Weights of a small GPT-style language model, trained from scratch on English Wikipedia.
Training: a variant of SOAP for these matrices, 100M tokens.
Each number is 200 + 30 x the weight over its row's rms, rounded and kept within 0 to 999. Layers, rows and columns count from 0. The size before them is the row's rms in percent of the matrix's.

# down: layer 5 MLP down (transposed), 512x128, rms 0.312, rows 454-478, columns 64-127
# up: layer 5 MLP up, 512x128, rms 0.308, rows 455-478, columns 64-127
down454,101,197,254,177,224,202,213,170,213,233,195,178,179,189,183,188,183,226,222,174,261,227,262,194,244,229,246,210,175,220,165,176,233,175,216,195,208,225,202,206,123,160,174,246,198,208,212,182,210,251,269,178,214,227,215,168,221,209,179,202,150,203,187,179,242
up455,096,177,177,203,272,231,211,194,222,217,191,200,182,180,162,213,181,216,190,178,225,172,173,212,194,167,270,176,177,234,185,217,180,224,162,195,205,199,139,191,235,190,197,151,164,276,190,222,162,213,180,205,247,139,167,147,179,217,221,156,243,212,175,241,243
down455,101,214,170,132,254,214,186,186,223,195,243,213,207,245,235,176,154,151,199,222,135,232,191,210,215,201,216,185,169,250,197,196,230,218,222,173,170,172,223,187,202,231,184,130,243,185,183,191,238,242,224,218,205,177,211,196,171,204,216,148,158,221,174,211,205
up456,098,164,182,227,185,199,190,194,156,212,212,182,227,239,189,194,210,157,186,213,209,225,273,175,233,183,160,231,216,184,256,193,193,218,207,240,230,147,196,169,207,143,217,208,210,185,167,202,172,205,204,254,136,237,185,193,223,202,259,190,235,223,182,196,227
down456,094,207,193,206,230,199,175,193,227,225,213,154,198,192,196,151,236,139,206,228,225,223,208,163,170,192,198,224,188,200,240,161,222,226,228,186,277,208,251,206,176,204,171,192,205,149,193,164,179,183,255,145,164,224,199,173,194,212,175,205,224,199,190,177,217
up457,099,155,219,180,219,179,204,246,178,169,217,197,166,220,217,215,195,257,191,191,197,194,211,179,217,185,209,248,207,126,219,187,162,248,189,215,202,235,159,193,221,138,202,162,182,236,196,160,142,141,116,226,192,252,183,219,197,152,196,240,187,258,200,209,264
down457,093,237,201,210,207,167,206,188,171,224,205,220,226,182,212,148,187,166,160,154,179,230,185,222,188,198,194,160,174,272,144,225,139,170,190,210,219,187,210,178,141,186,159,270,212,190,172,219,196,166,237,242,158,203,222,240,212,264,216,202,250,267,173,226,204
up458,109,207,148,175,178,149,192,172,160,158,184,191,189,206,160,234,190,246,196,218,228,179,211,227,222,171,286,175,259,171,137,190,171,218,171,197,253,158,182,197,200,215,214,178,168,180,217,201,214,184,182,207,170,199,154,184,165,265,232,175,211,182,198,266,167
down458,092,217,241,224,264,186,195,187,211,170,206,172,202,191,170,181,186,220,200,195,206,204,190,217,153,231,169,156,181,132,251,211,158,229,216,220,226,143,191,239,220,190,214,193,219,151,197,205,193,250,212,225,193,190,136,188,242,194,197,189,230,217,159,233,191
up459,110,217,221,213,204,187,193,255,193,191,206,216,167,208,205,184,224,179,186,172,164,189,180,212,218,177,254,217,242,251,236,200,184,202,183,240,168,140,155,184,191,249,158,168,183,247,160,214,201,182,214,235,201,215,221,220,266,232,196,254,183,212,217,194,166
down459,124,167,197,214,174,178,171,180,173,225,196,214,254,223,207,182,172,193,244,233,243,197,169,204,251,201,194,198,195,209,171,195,204,194,239,246,195,216,260,211,224,222,217,160,161,187,185,174,146,165,186,200,285,201,172,188,204,259,223,239,222,217,201,258,194
up460,104,163,173,188,223,196,270,208,218,189,155,212,173,178,219,192,131,173,217,252,201,190,133,184,233,176,154,232,239,223,162,155,204,206,215,203,171,192,260,209,196,182,237,147,198,152,195,261,151,201,154,172,225,184,211,175,167,173,196,185,216,233,180,185,208
down460,103,236,145,191,182,147,173,183,266,212,202,191,212,144,190,207,202,246,158,201,200,202,118,185,233,194,185,149,233,174,219,219,198,197,192,209,245,201,246,254,184,235,234,212,181,167,186,168,224,235,172,222,174,202,211,209,251,233,212,214,153,176,209,194,231
up461,098,261,196,237,196,176,283,141,205,218,160,208,214,196,188,188,195,179,204,192,224,163,185,190,201,201,185,212,181,202,210,200,190,174,208,219,257,230,180,210,212,201,211,168,188,218,193,195,195,167,186,215,191,183,197,115,272,234,225,226,163,249,232,166,222
down461,097,211,153,171,170,230,188,163,182,166,170,244,208,168,244,166,253,249,198,211,223,193,132,189,188,203,216,184,202,192,234,169,208,249,255,171,252,188,226,216,223,203,226,189,223,204,185,184,240,216,141,182,224,213,219,224,163,200,192,174,235,217,215,155,184
up462,103,265,181,184,192,150,222,195,234,179,183,241,209,229,193,208,200,192,246,244,214,194,255,217,183,172,250,226,215,151,207,194,257,200,146,207,202,166,220,218,157,171,213,131,192,194,247,206,193,208,199,198,169,279,189,140,193,181,217,224,154,252,155,172,197
down462,102,214,229,202,263,231,152,203,179,169,197,171,194,200,209,189,245,197,177,181,142,208,160,165,223,217,207,223,178,234,230,231,210,167,203,232,186,200,222,228,190,177,226,227,194,222,285,227,199,206,193,227,191,226,150,254,213,242,155,191,203,278,236,135,219
up463,100,202,235,203,231,182,162,210,228,177,244,201,162,178,210,294,178,199,192,219,210,173,175,197,231,153,210,144,158,213,206,183,220,247,216,199,242,203,144,267,196,193,247,227,213,148,192,174,221,221,176,191,163,184,260,226,211,184,257,166,189,182,218,181,209
down463,094,199,198,127,217,194,205,207,180,176,171,186,198,254,185,216,199,235,157,203,153,210,171,149,235,192,176,191,175,215,191,166,188,191,162,166,176,204,146,195,227,189,216,184,196,194,224,206,189,251,215,185,241,193,237,202,218,164,196,214,196,245,264,213,160
up464,099,138,173,192,294,207,203,207,242,223,252,223,203,266,209,256,190,155,208,192,210,212,209,231,189,262,173,209,179,153,145,216,193,193,163,245,190,184,194,240,229,181,204,222,168,249,208,209,243,180,190,143,173,197,212,187,214,213,195,224,151,184,167,123,252
down464,097,218,187,161,183,172,233,191,230,200,173,134,214,207,193,180,208,198,225,258,215,245,216,158,224,198,195,210,262,198,226,196,239,188,233,161,185,239,210,254,203,259,215,186,218,238,247,211,140,186,208,216,194,173,208,217,163,204,190,219,232,175,161,222,187
up465,099,176,168,263,182,182,215,175,186,238,260,251,154,199,238,219,158,233,154,225,228,174,251,210,191,221,155,215,224,182,184,209,237,202,171,203,231,196,221,179,171,241,180,178,208,223,175,219,241,191,166,168,190,204,222,191,152,136,187,186,174,237,218,217,211
down465,106,171,199,256,253,207,198,215,220,222,245,196,181,250,172,207,230,132,188,208,217,161,228,199,187,203,185,182,206,219,234,221,191,255,212,202,231,208,171,215,234,271,206,157,220,140,209,178,193,123,181,195,209,182,140,183,232,192,176,168,178,212,205,171,240
up466,092,178,221,201,204,210,223,177,198,223,192,218,197,147,205,225,171,149,214,196,189,224,201,224,206,221,208,198,227,194,166,167,218,150,176,189,205,193,240,144,203,178,171,205,183,183,207,184,202,223,176,232,239,148,183,229,181,210,241,184,230,177,275,137,161
down466,099,199,183,210,199,200,238,225,205,242,172,198,304,163,197,196,212,196,147,203,218,200,169,239,267,135,171,214,213,225,181,199,221,187,231,214,174,188,134,214,199,188,205,230,213,207,189,206,205,179,253,198,261,161,168,233,179,159,138,178,229,176,197,225,234
up467,103,226,161,197,194,208,221,150,214,222,222,252,214,193,164,219,192,216,229,212,202,180,213,248,238,260,135,211,183,205,193,228,164,246,158,175,263,155,225,182,229,266,236,192,217,236,168,197,235,179,214,243,221,159,172,210,190,261,224,208,194,246,180,200,205
down467,101,246,214,143,166,197,193,148,123,230,199,246,210,179,194,149,183,134,205,219,240,201,251,190,233,173,216,222,190,158,257,234,174,211,218,187,237,184,217,196,219,237,212,220,246,209,156,253,208,188,237,251,202,228,205,235,172,215,170,175,218,232,217,203,187
up468,099,174,219,185,164,198,188,151,192,196,204,247,175,169,241,186,213,242,216,202,162,218,206,154,176,208,192,169,235,205,218,229,164,175,192,231,169,200,203,199,195,205,173,163,252,222,137,162,165,198,180,210,152,224,140,208,210,239,182,217,208,241,186,175,203
down468,096,231,168,239,196,204,177,230,194,204,155,187,225,238,213,179,210,201,159,182,169,215,160,195,198,173,180,223,250,177,132,187,185,203,234,255,207,202,207,216,139,156,210,231,200,236,157,241,172,162,191,209,190,168,246,220,177,219,135,201,181,184,187,185,191
up469,090,148,211,170,252,240,193,197,199,174,207,231,175,183,182,226,196,158,220,181,190,189,183,222,227,185,169,180,185,248,151,182,196,183,260,202,152,186,161,141,203,247,167,194,214,249,265,225,202,219,159,223,205,203,166,191,158,201,176,175,253,234,212,143,144
down469,094,205,155,174,189,194,178,184,179,266,197,195,182,258,223,187,172,227,185,206,235,227,134,191,183,209,171,207,242,201,169,166,218,247,237,168,190,196,178,193,212,229,213,222,189,207,207,187,193,211,242,167,170,202,194,234,196,167,252,180,189,182,211,175,301
up470,098,214,168,196,202,165,177,205,228,177,217,272,164,202,206,221,220,189,216,249,153,281,188,226,183,213,161,185,182,205,176,188,174,158,220,255,159,186,204,220,181,215,193,226,182,183,201,216,156,177,202,247,191,123,210,203,224,191,170,222,195,211,187,222,154
down470,097,209,194,232,237,244,217,201,198,174,182,182,178,231,168,212,178,214,232,222,224,150,166,169,215,191,293,206,236,196,148,189,219,235,230,204,205,175,144,243,247,223,190,212,195,193,219,167,169,215,205,216,196,186,187,175,231,257,117,181,197,227,247,206,141
up471,096,258,193,213,131,182,242,168,211,175,196,171,159,236,217,218,204,183,164,207,195,164,169,201,191,177,243,202,199,167,209,222,232,178,159,191,193,187,197,248,169,206,243,215,194,211,165,220,210,220,151,233,173,151,140,203,207,206,251,227,229,219,129,254,156
down471,113,200,209,243,159,236,264,177,198,204,194,190,215,225,220,208,208,242,166,189,234,180,184,238,216,172,209,208,197,217,218,245,196,165,189,149,189,124,189,177,217,182,200,172,181,247,192,164,163,223,185,221,236,196,171,217,176,217,259,201,244,195,215,224,206
up472,101,183,205,225,212,217,172,164,229,214,153,155,186,209,180,201,223,194,174,152,190,182,175,218,145,272,201,236,232,169,175,216,256,170,250,195,226,227,160,188,250,234,183,196,195,184,178,191,209,192,186,219,209,236,170,238,196,178,178,244,217,186,193,191,143
down472,106,215,210,227,155,239,213,206,176,185,198,218,247,226,154,155,227,144,147,129,276,170,130,205,235,208,230,177,203,159,191,244,168,155,210,251,176,223,216,215,214,164,198,171,248,196,189,253,180,227,182,186,247,191,179,211,184,209,182,222,201,199,266,176,206
up473,103,197,159,225,193,175,213,150,238,150,196,206,200,252,143,191,193,194,192,243,213,239,186,206,205,193,160,219,205,217,166,205,234,188,192,199,170,248,214,192,215,205,213,125,200,201,214,190,191,194,191,200,173,143,180,193,229,172,215,234,187,192,218,249,199
down473,110,192,191,192,180,195,222,221,223,226,214,217,164,199,170,184,212,159,218,143,206,169,201,155,179,190,187,183,217,228,194,170,189,231,220,202,199,170,183,188,142,194,261,234,158,166,248,243,214,236,183,229,190,214,217,196,235,151,183,196,188,221,240,228,199
up474,101,161,262,168,169,177,192,225,192,177,202,241,160,162,217,188,201,199,182,192,191,186,147,244,183,254,156,214,215,208,209,200,236,179,211,156,241,215,185,162,203,222,184,167,217,140,141,175,215,191,118,219,165,213,186,188,218,198,226,198,239,215,182,200,166
down474,109,190,198,202,180,184,163,223,199,183,220,165,219,191,194,176,250,238,129,235,221,167,215,167,200,240,205,224,211,240,213,168,221,224,162,163,167,210,194,209,265,241,209,191,183,204,247,235,189,230,153,232,229,236,216,203,211,211,185,157,150,200,222,151,173
up475,098,184,230,252,184,170,209,217,208,195,190,193,289,164,229,164,200,194,253,240,236,155,204,176,215,188,159,250,120,209,178,225,202,213,223,259,229,189,200,174,221,170,204,190,187,203,215,146,213,185,186,228,220,180,162,188,159,182,174,178,237,200,255,229,178
down475,110,187,236,225,150,239,221,216,207,199,212,221,223,216,230,181,193,209,170,196,221,248,234,136,223,204,292,154,170,170,183,157,154,193,205,200,203,151,213,179,243,221,175,225,230,246,192,209,120,200,189,187,153,216,231,254,192,165,197,148,185,197,263,180,184
up476,109,245,203,236,132,175,200,169,179,157,163,182,197,214,170,258,130,141,195,200,170,210,200,193,161,187,206,194,147,232,174,197,223,223,198,195,203,196,204,148,193,208,185,251,190,231,197,210,179,233,182,219,193,168,196,202,193,218,195,201,149,226,201,218,273
down476,111,225,197,165,150,181,155,201,229,230,181,259,219,225,208,208,179,181,152,244,206,182,176,149,193,220,195,207,176,241,216,208,174,249,171,207,256,209,234,206,268,188,214,220,212,183,201,176,258,219,224,205,181,171,240,203,202,127,244,123,200,217,223,253,183
up477,089,200,161,206,142,176,212,188,198,215,178,210,125,208,188,206,171,156,183,213,169,193,140,176,215,167,178,222,214,201,157,177,203,204,173,203,242,214,200,180,171,165,240,208,201,210,258,194,196,166,185,209,208,149,247,212,289,241,150,212,193,142,156,199,207
down477,091,233,149,149,241,180,154,204,201,173,217,253,205,189,235,179,175,165,204,187,183,188,188,223,234,232,197,212,188,195,158,197,226,213,185,176,219,214,143,243,185,205,237,206,211,198,221,167,204,260,192,175,127,261,213,163,218,190,203,176,214,196,275,232,195
up478,104,274,238,249,259,203,219,188,208,178,246,166,180,215,134,202,217,175,172,207,218,207,241,226,110,253,194,181,221,175,172,242,227,214,244,206,199,231,197,166,226,177,159,218,220,232,183,202,190,166,153,185,168,230,159,202,160,203,209,194,227,265,241,199,176
down478,097,157,256,208,185,221,233,181,183,169,162,217,187,216,228,193,171,216,213,226,164,213,192,187,228,242,245,223,210,236,177,208,149,155,157,237,166,212,174,153,202,192,183,217,190,182,223,185,188,178,237,238,210,165,260,182,229,208,204,171,168,210,193,290,201